Weights of a small GPT-style language model, trained from scratch on English Wikipedia.
Size: 15 layers, width 64, 2 heads of 32.
Training: a variant of Adam for these matrices, 152M tokens, 4633 steps.
Each number is 128 + 32 x the weight over the matrix's rms, rounded and kept within 0 to 255. Layers, rows and columns count from 0. Numbers have three digits each.

# down: layer 9 MLP down (transposed), 256x64, rms 0.101, rows 128-174, columns 0-63
# up: layer 9 MLP up, 256x64, rms 0.123, rows 129-174, columns 0-63
down128:128127127127128127128128128128128129128128128127128128127127129126128126127128128127128128128128127128127128128128128128128127128127128127128129128127126127128128127127128127127128128128127127
up129:111160113094042137159176132129152167147169108123179113079145106102117120091137121157138125157187135096053127087165156108127153103178089130112123126169126090106145103118148217099105133088101130
down129:155106059131105119194139087117083119122053120126106127180099178123161156160138137147111146111067156163172136192084102147180092123151135115107142068080133154118161140169115084148105108140132119
up130:154119131153113117128179165127102069132127127083113159124194122093122127080192175079162123117060152052157120094112094144098136131134172138121141177120134096098153178129091102125082154185091121
down130:156096142159131159116090111138140127112107161175091110158046164191142099108092133122132121170152092132122114148123140127188111099101122126143161132103078138101092137128176148190139099061150119
up131:140162106102111170092139133150115192123167172115069127100142129176102119036178145083146159117130127175092148097085093164074176100083144068138218145133135150080153179109077108087082135135146158
down131:094059136123169105120159148081151051151132115071108144170157114113137171193133152181136111149118083091139080168133146116161113201154157104129100119060137109137110106138148166186185109130064098
up132:127135138158147147113177181149081150127172150150166094102085171072117181152127174105105123104153124162134101168138113023158126121130170108055077157096109087095116201101118141107128144086109174
down132:122140121134148167156075072116164075138083127130117133093092116165031115144220099190094109150070124074109135165120149183098097144167158132167064129144115165146170132124075178116111092170122166
up133:103095139077148124155137128125121124106121147157110160173123110095147159108099189124162127086120144214107173139119120096149109117131120139124083129167195077120112103064136134130105128144126153
down133:158149147152106128124111161119139107137128111111160089098118140155138099140141094134090168145140111035122095113128151148124132134121170153129156119103073194112138149203130121144152121091116104
up134:153117087067072168099112097197121148138128063135202087112107115110121127109103198125156185156211137140106119140130099127171105109085183126122020167076158082088165116159146145119152073144139076
down134:163121141172227184110060159102133140135118115171068168132114099110139095133157097097065159123055126094108111106088153203102155115159083148112116135140106193152118110096071111150119182161080222
up135:066074136122083159150120170164111105229145100126204122124170165145109113070090092105120139144112168141110159085163082115148164119110151084129123108149162151110173105183105147133149126098120123
down135:171125104088185117130105108106154176149118091141119117125117113125102170168135180104151128124165076111120087107064131093181072115151130125123111130150098144153137159100170154141128109147107155
up136:144142172163104188137170110135140136151101117116102140170116219085082141093199149099137134165074140125098120114100090123072142129167170070060123124110138108122099124146131103127181111137113130
down136:121130126156150050111126149135144121091150154110132196145154050140170159138089090128106169090129136107133143136095140104190141132082118148168127085110072126138191137075156164136141133125122096
up137:150132069016172134115114111156228119162126122173244175102132163113112133058070120140108113189109138142118168118118159077157105110097165132128110114145161192088140110057155130078127166158072134
down137:164116113113151119118200135086049076100081081105178144154072160122100128088122093080180138113154151083189137134147083082174136126105154121145127090207193117135127114199091121098069177211102171
up138:133109135119147126142128143155204125124085132177138227111129148134185104117110122133137106135126121136113114108150177169180117106122113143163043078099158084148093153132094167093168120064116132
down138:158109158107143097108160104134108123164125156087131069139110115120090159109176106145053130171153080126117086191151105143137127091143155132090149135162123177114176092088170118139125112136157129
up139:083088131157145179148145125159176105092151140163099173086158150160149119048196146098096140130112113097102131046156255187108152093046133100124129164089197120165114116086087160103128167136077178
down139:231144146124186156073035144129113112165126155191129165106129116043068121129177135190148126173149125081102045085083158077123166100090199086115129137151128237085057114163068172124128138147091167
up140:159155116113114084137131115183083140148156184100115175154128169122134120134160111099114150124118109078104164126150116085144138097135158127147130073159139113132123181159105094170182130140075132
down140:137110141172132139158136071096144111092099115158132113182135115144151139097118124150116102122106139191148070112116143135120119127144144141149108179082143095132147120129121165109082131143164097
up141:118163081029123179124149087172219148182134120142159155118140175125104145130080132094092085169155082108099151086114115049171145127106185111122126104066120143125163174104116083118104166170099148
down141:129153120166144151103165091154088110160061155151160115158173081127137103045122062105162082131136143002147096131168111148126113140094180140115135133094144153156156190193110092093087165149145112
up142:123118118161103187105111119159116127075154108104163191169196129136138149146075167097144159127109119110096093109079118115127148130099174127142171111168082091087094144123085142167156168095108138
down142:101137161101144096147111121127134096145129162110067109120114130104124150152124084183180098094127138147121121186198164156109143120094097135142080142151163136152199118104127119116094074121168093
up143:172122133163169152071123105184196114176115159154150086118075165159144111184099185124102153094127146126116098099123155064120124131145112099125097178161125161116077174140087109103124108129116120
down143:123163147110117072109101119175132089114152145102112197111169081121075138129150088104157133186106154107157125081159155140082138096125196177153134108159061108135163130044157150165094163098119118
up144:160080095159163127142139179181128127159100133121117161101120158078111119117126159072101155112146166117075140092117096058143141142130189126126107127101099121131194101183061100110159117145164031
down144:119152098133093144125126087133174144051066121154117199166105111083152166141127117151211162132104167138137097127136173152084107068158111088057144099157128177182116117128173144167103073157029150
up145:144096119203199189058162129104165120057112133121140126077165124157085103104186145126160167151131109096146106092122201110135163090149178076165108154052100138108152124083070150058158182118071101
down145:150196118094142046109144129108102150121122115107049139167151161130242113126002137197089147093094081188131180117183104162086145093144175218135148124225092189072171089146063054162113088067151127
up146:144068164092163120148102124139098123126103113157094142108142176134125138130124133114103121139138141161048102107093168158135122111141136192143134150173159105134120135131107124154154167125094100
down146:112165109182119128167146132115156146116146145107164145145115074135102128147131137155163133124083146083156125149142107091148106152111109101113127108100100173129147113167131145115072089129120148
up147:165117207075140145116117150158149065172176154120140118123164199159079180125143143131103085161071105104117135120129095144108124106093125098105193104114154090172187101116133134092151100110121099
down147:094136092138125095125091107134122221113085142119125145098130073138143133107128108126144213120103149118107105141135133083096141167131140131178081148106141187142103185117101149141106128123138160
up148:125127125126127126126126127127127126127126127127126125125125126127126126126125125127125126125127127126128127126126126126125126126126127128127128128125125125126126127126126126127127128127126125
down148:129128130128128128127127128127128128128128127128128128128128128128128129129129129127127128129128126128127127129127127129129128128129127127127127127129129129128127128128128128127129127128130128
up149:103082115144099166118128112173139112130124102178195111160138108095107147073126138105123176136133141166145126128111077088145106100157105180114112201141162113121126115170125095163082090101113090
down149:179104142134102087098102189107138140170152119101087139127097151163151106104138146186131093126105126112120137118129165131146124129137083124108122105127124149135118133127120151063152163123154129
up150:094115115165124146097129187155117140079144102113147149118179149100126151136149134114114087193128099119154140088110138079177100094098173123063115208134094162090117126147139095149181080143125139
down150:173103141080099121164099120088140117180123131086142165141122100114162092091137115133159189121143149116048162147095140195073144153145101144183182090127137087092120115174105153115066181094116175
up151:145132138103131172113127105158155161108097120126124130127101173134121095127096212154170141149152115154098177075147123133104118161098104113124131189087160121070111141101100111120199153052113118
down151:085142093105186173136081176135132090118128152184122111171096151136108069139138056061098129139107167103119130162112141102136143082111126162101182079134100166145106123142154201168118128178109088
up152:154118058098156117098154107126145106179192121123213128035146165106102168090144134115138097153239160149125087113119119091127134129069143119058151110157125145101200141107145110105135138089053169
down152:106179216089158174137145099164172120104101073134160080124128120099110128158136085132150120140078160119179146141090079180204133080099149112100177118133104090131175100119034210140114122123100126
up153:155080164100098146130118089154146102145142181139133168139125200106140107163163081093136140120137074150082130084105148104106133111107128118153103152150117123133121149194092195143121086096102036
down153:122118112132083114109135147110147089090173119127130140157145127104099131197148145151111080120158127098189068141106087125166108135119132159175137158090132051152139145093199221160123108112068119
up154:128128129128127129128128129128127129128129129128128128129128129128128127129128129128129128129127129129127128129129128128129130128128128126129128129128128128129129127130128128128128128128128129
down154:128129127128127128129129127128127127128127127129128128128128128127128128127127128129128128128128128128129128127128128127127127129127128128128128127127127128129128127126129128128127128128127128
up155:130174097148160186105162151117165158157133149143119139045147142103096098110115120061119082111184111179125052144141194136108105169108169127036134125123085179177141117121129148070140139117117110
down155:108166103134164147096136152092158091160108133154145114169085117163169117145118117178117095145140087104126183102113087107162121050129093112189090151112151121088083142176117137194089114171087174
up156:133171106184168137057198103151167166128160145134135188121065175132076114108135159093131103168152145081139080104117139171097130171170180071086150138015102155080098153111129125055125138156065177
down156:176081199133183131130103110112091067152131117169099064143163141182209094067045102162151100087167127195101178112138076112214131170077086174172053114175110174136169123113119070117133160065169073
up157:119120091127168142132102102107166174115148113127135164143092143115105150172146162117128164157073114135068109134179155129113148089133135119142137099185135087133157160098126172109113071127100113
down157:133128159156118144103169171114098119137124122060139090117178123106119120099096115109116105085170128153182149108116125101151098153126098121144107163117149090143123104157115093185132185137144121
up158:096074125077058087159156150164106165117185125164179169145179176107129182107073113081124171091153133118082106146133111051099158125193140125139099143117123157087133122148064121106163117102153100
down158:157146146103146175093090076137156102190106155084100107140135099191106114109143070114162132222114145154105153142084202084076093133121118175065197116149117125199131106115145113133086141055123129
up159:164044104114180156107108133209160148180132128149201161133090110156079177109146124176059180159140134098144150154099195121126084076100148131088069210096104088093021174148099140076167145190102061
down159:128114190085084092064144223107141088196000133146134106179134222084162154139062139177127099141081056140104201052103116081130186157036174122038082145196134164166127137139150152114178118075146183
up160:167152166144141147154111152168091129111135139148144079123134093103105204119143102124111158086085138126146054117127118176101155124136142128142105146130145113178141146107136132158085128139060126
down160:097123115107142146137164159117148092132110146092123184141114142159112079101087168112133130160153123148099188112107163088119098128101176129091132150120120153113091114173115108091177119145178092
up161:141117109113102141058144209160111170137145186126169170118114130064081073178153142118093143127165098166159135103154121043152094136085164173091138141120126158101091082188125072126145181157079200
down161:070112156154083151189087035121217122147104109065086070102102218164173166163142086172148114152129138119102142121069158181033125065152159148128133123120102073186124133109135174125168129078150115
up162:108095131098141123133137082145129088168132121163141076132073125116172152129120137154118135126095102142155113129085124113148185130126162165118168109197120090145100141149120068092120106087087097
down162:118176116122087155165134103091116160112065085090147132131165148150169075105138123146191108124132142162105104160105110112141091151131079132148084151095160122092131100162147156128137129142144176
up163:083100166120177146108140168105164122145179112139082122079078149078117118155166145083098121164126144130118104143135081118148117155151160187091098190142096186049150133122083169126189133098102153
down163:178138126131083138112109133144119148133097161136166091166112076182097175138106140225110104121089161123149194148123121160107123068159121108167112057111093124124059122158159094145130095130138154
up164:121137091094122168189104154133145141123114140178124154138109164141124146044166151169156133072152084109077081136138132145092115128081163113137098121132160111119143163098078144117118152148104099
down164:133132106087113127130165176136132118134143154103155128097136178106115147144121174104108139163152129131113144102106116107173103118102177138081094144118149144110123124131098130114146152086117128
up165:187134109145099101085127220124109129094183122100156155133102134087075218116124119138152101148131089097163141072157126105147132116098139147120135149139158093049179158147144197086140151177086183
down165:128161154162088120072083123131161155126108080041139067073120188148136098125148094080111133166160148091131178157120128164085131110182116153111219154142100136066177132160185119073130125159107080
up166:108156123164038169141144149150113116093199140152085176063147122103143121075165102163178127077152151049092128122102129127095148141158124130126133166098170113094115154175077113154084163167062052
down166:153106194073168188136141153107108118128114107126163166114078112170159112156116150171104062092114098123176144113118087130146093107084083131190152072140164162140146121198140119163116160072058140
up167:164122096118145137117188142099157110103165119171108138064115178103094129077166146081080125137123131074070116128178096155152132121116176124105133102112114135129181107109125163081160114173146125
down167:084112167119131106131118149155116108179124120133113118191098143148148117157098116153125116111127102174177159099125090121147128110048146133117114110149135173118109096145160047156181159122117086
up168:118116102121096106103150160091135190144181109142120140067094182157167122179103189110053146147128115167142092092056142052144120116182176110106142140213118120072173092196152098124183118188070072
down168:183097136095133163198149143192172146109079108152140116154173124135050137109078115094100109112228110105032155131217099203084079201160133129117126057135154155135148095054137063137155129110135152
up169:173115120110131110162106196125146160142149115155119148056161120176104131117124154106089157133127152108166089120156162103183116148057109156091133141132133120150133103104064176091146121128101100
down169:056174152124097156143133165086152106091090123101108150180128083073143126133104164143139101146125127118134131163158083154089169111197162069160102162097148161144125131143188061139136130104109138
up170:128119140142146095130115149099164133125166101122140130052165147174121111119108132108103155135121144119103141172134167107146186120112103151097083150134141149129145134145106178083141149109107100
down170:138120149129115167151060103147131120110083148128103151175112127115121138109123136106169135146128166165150095146132112154094106115154137095148135122112147135125160117139167121146146084100116116
up171:141094033120159157112134152147151116074167192137143153133124144106149164074124138082123125119146133118111126106141132115108154117090138080079116144167143126061173131051179134152085183158118198
down171:169129185150129087094165120126124100101122066100114101159124144160083127065154148105137096139137144146103126125086090129106150171216160195144186089147117132064137097162107155159146086127076155
up172:149095126141165146155135150122116119179178143127154155110120146096117112164112125096069160096132129182113108140144167085134146166110143144140083112164100113156136091167073126090143090127092152
down172:121177158135168118110101156144144108115094095102123093122154131135147125101142097122173085178129106095180169190099125118144088104143110156120132104145100122133124112109140116171131160095117150
up173:139124119107211094141121167137136125160121154157180137031158101105129168125098120188086181083123105116148116086158145100135189070097143086141076166141167101161166129102095099103153114116096143
down173:125185157094115155143138139135184150089174058073152102165121160149165108129186133087078108110156157169107158196091110145141050154112137124079108119082077151134138089098165129150168114146136042
up174:179100153141138099111129157093114155127173163104131177168172143122112150074146142072065115099166147073124085101127157127144183148101175126081088159130153104103142141105139121146104096121104132
down174:113154135109125135112167128119121081109087087163171142128106136108174098081121146117192107147138097165117154128134112156122140175087133152166152140143114079106122162116158082127150097114142097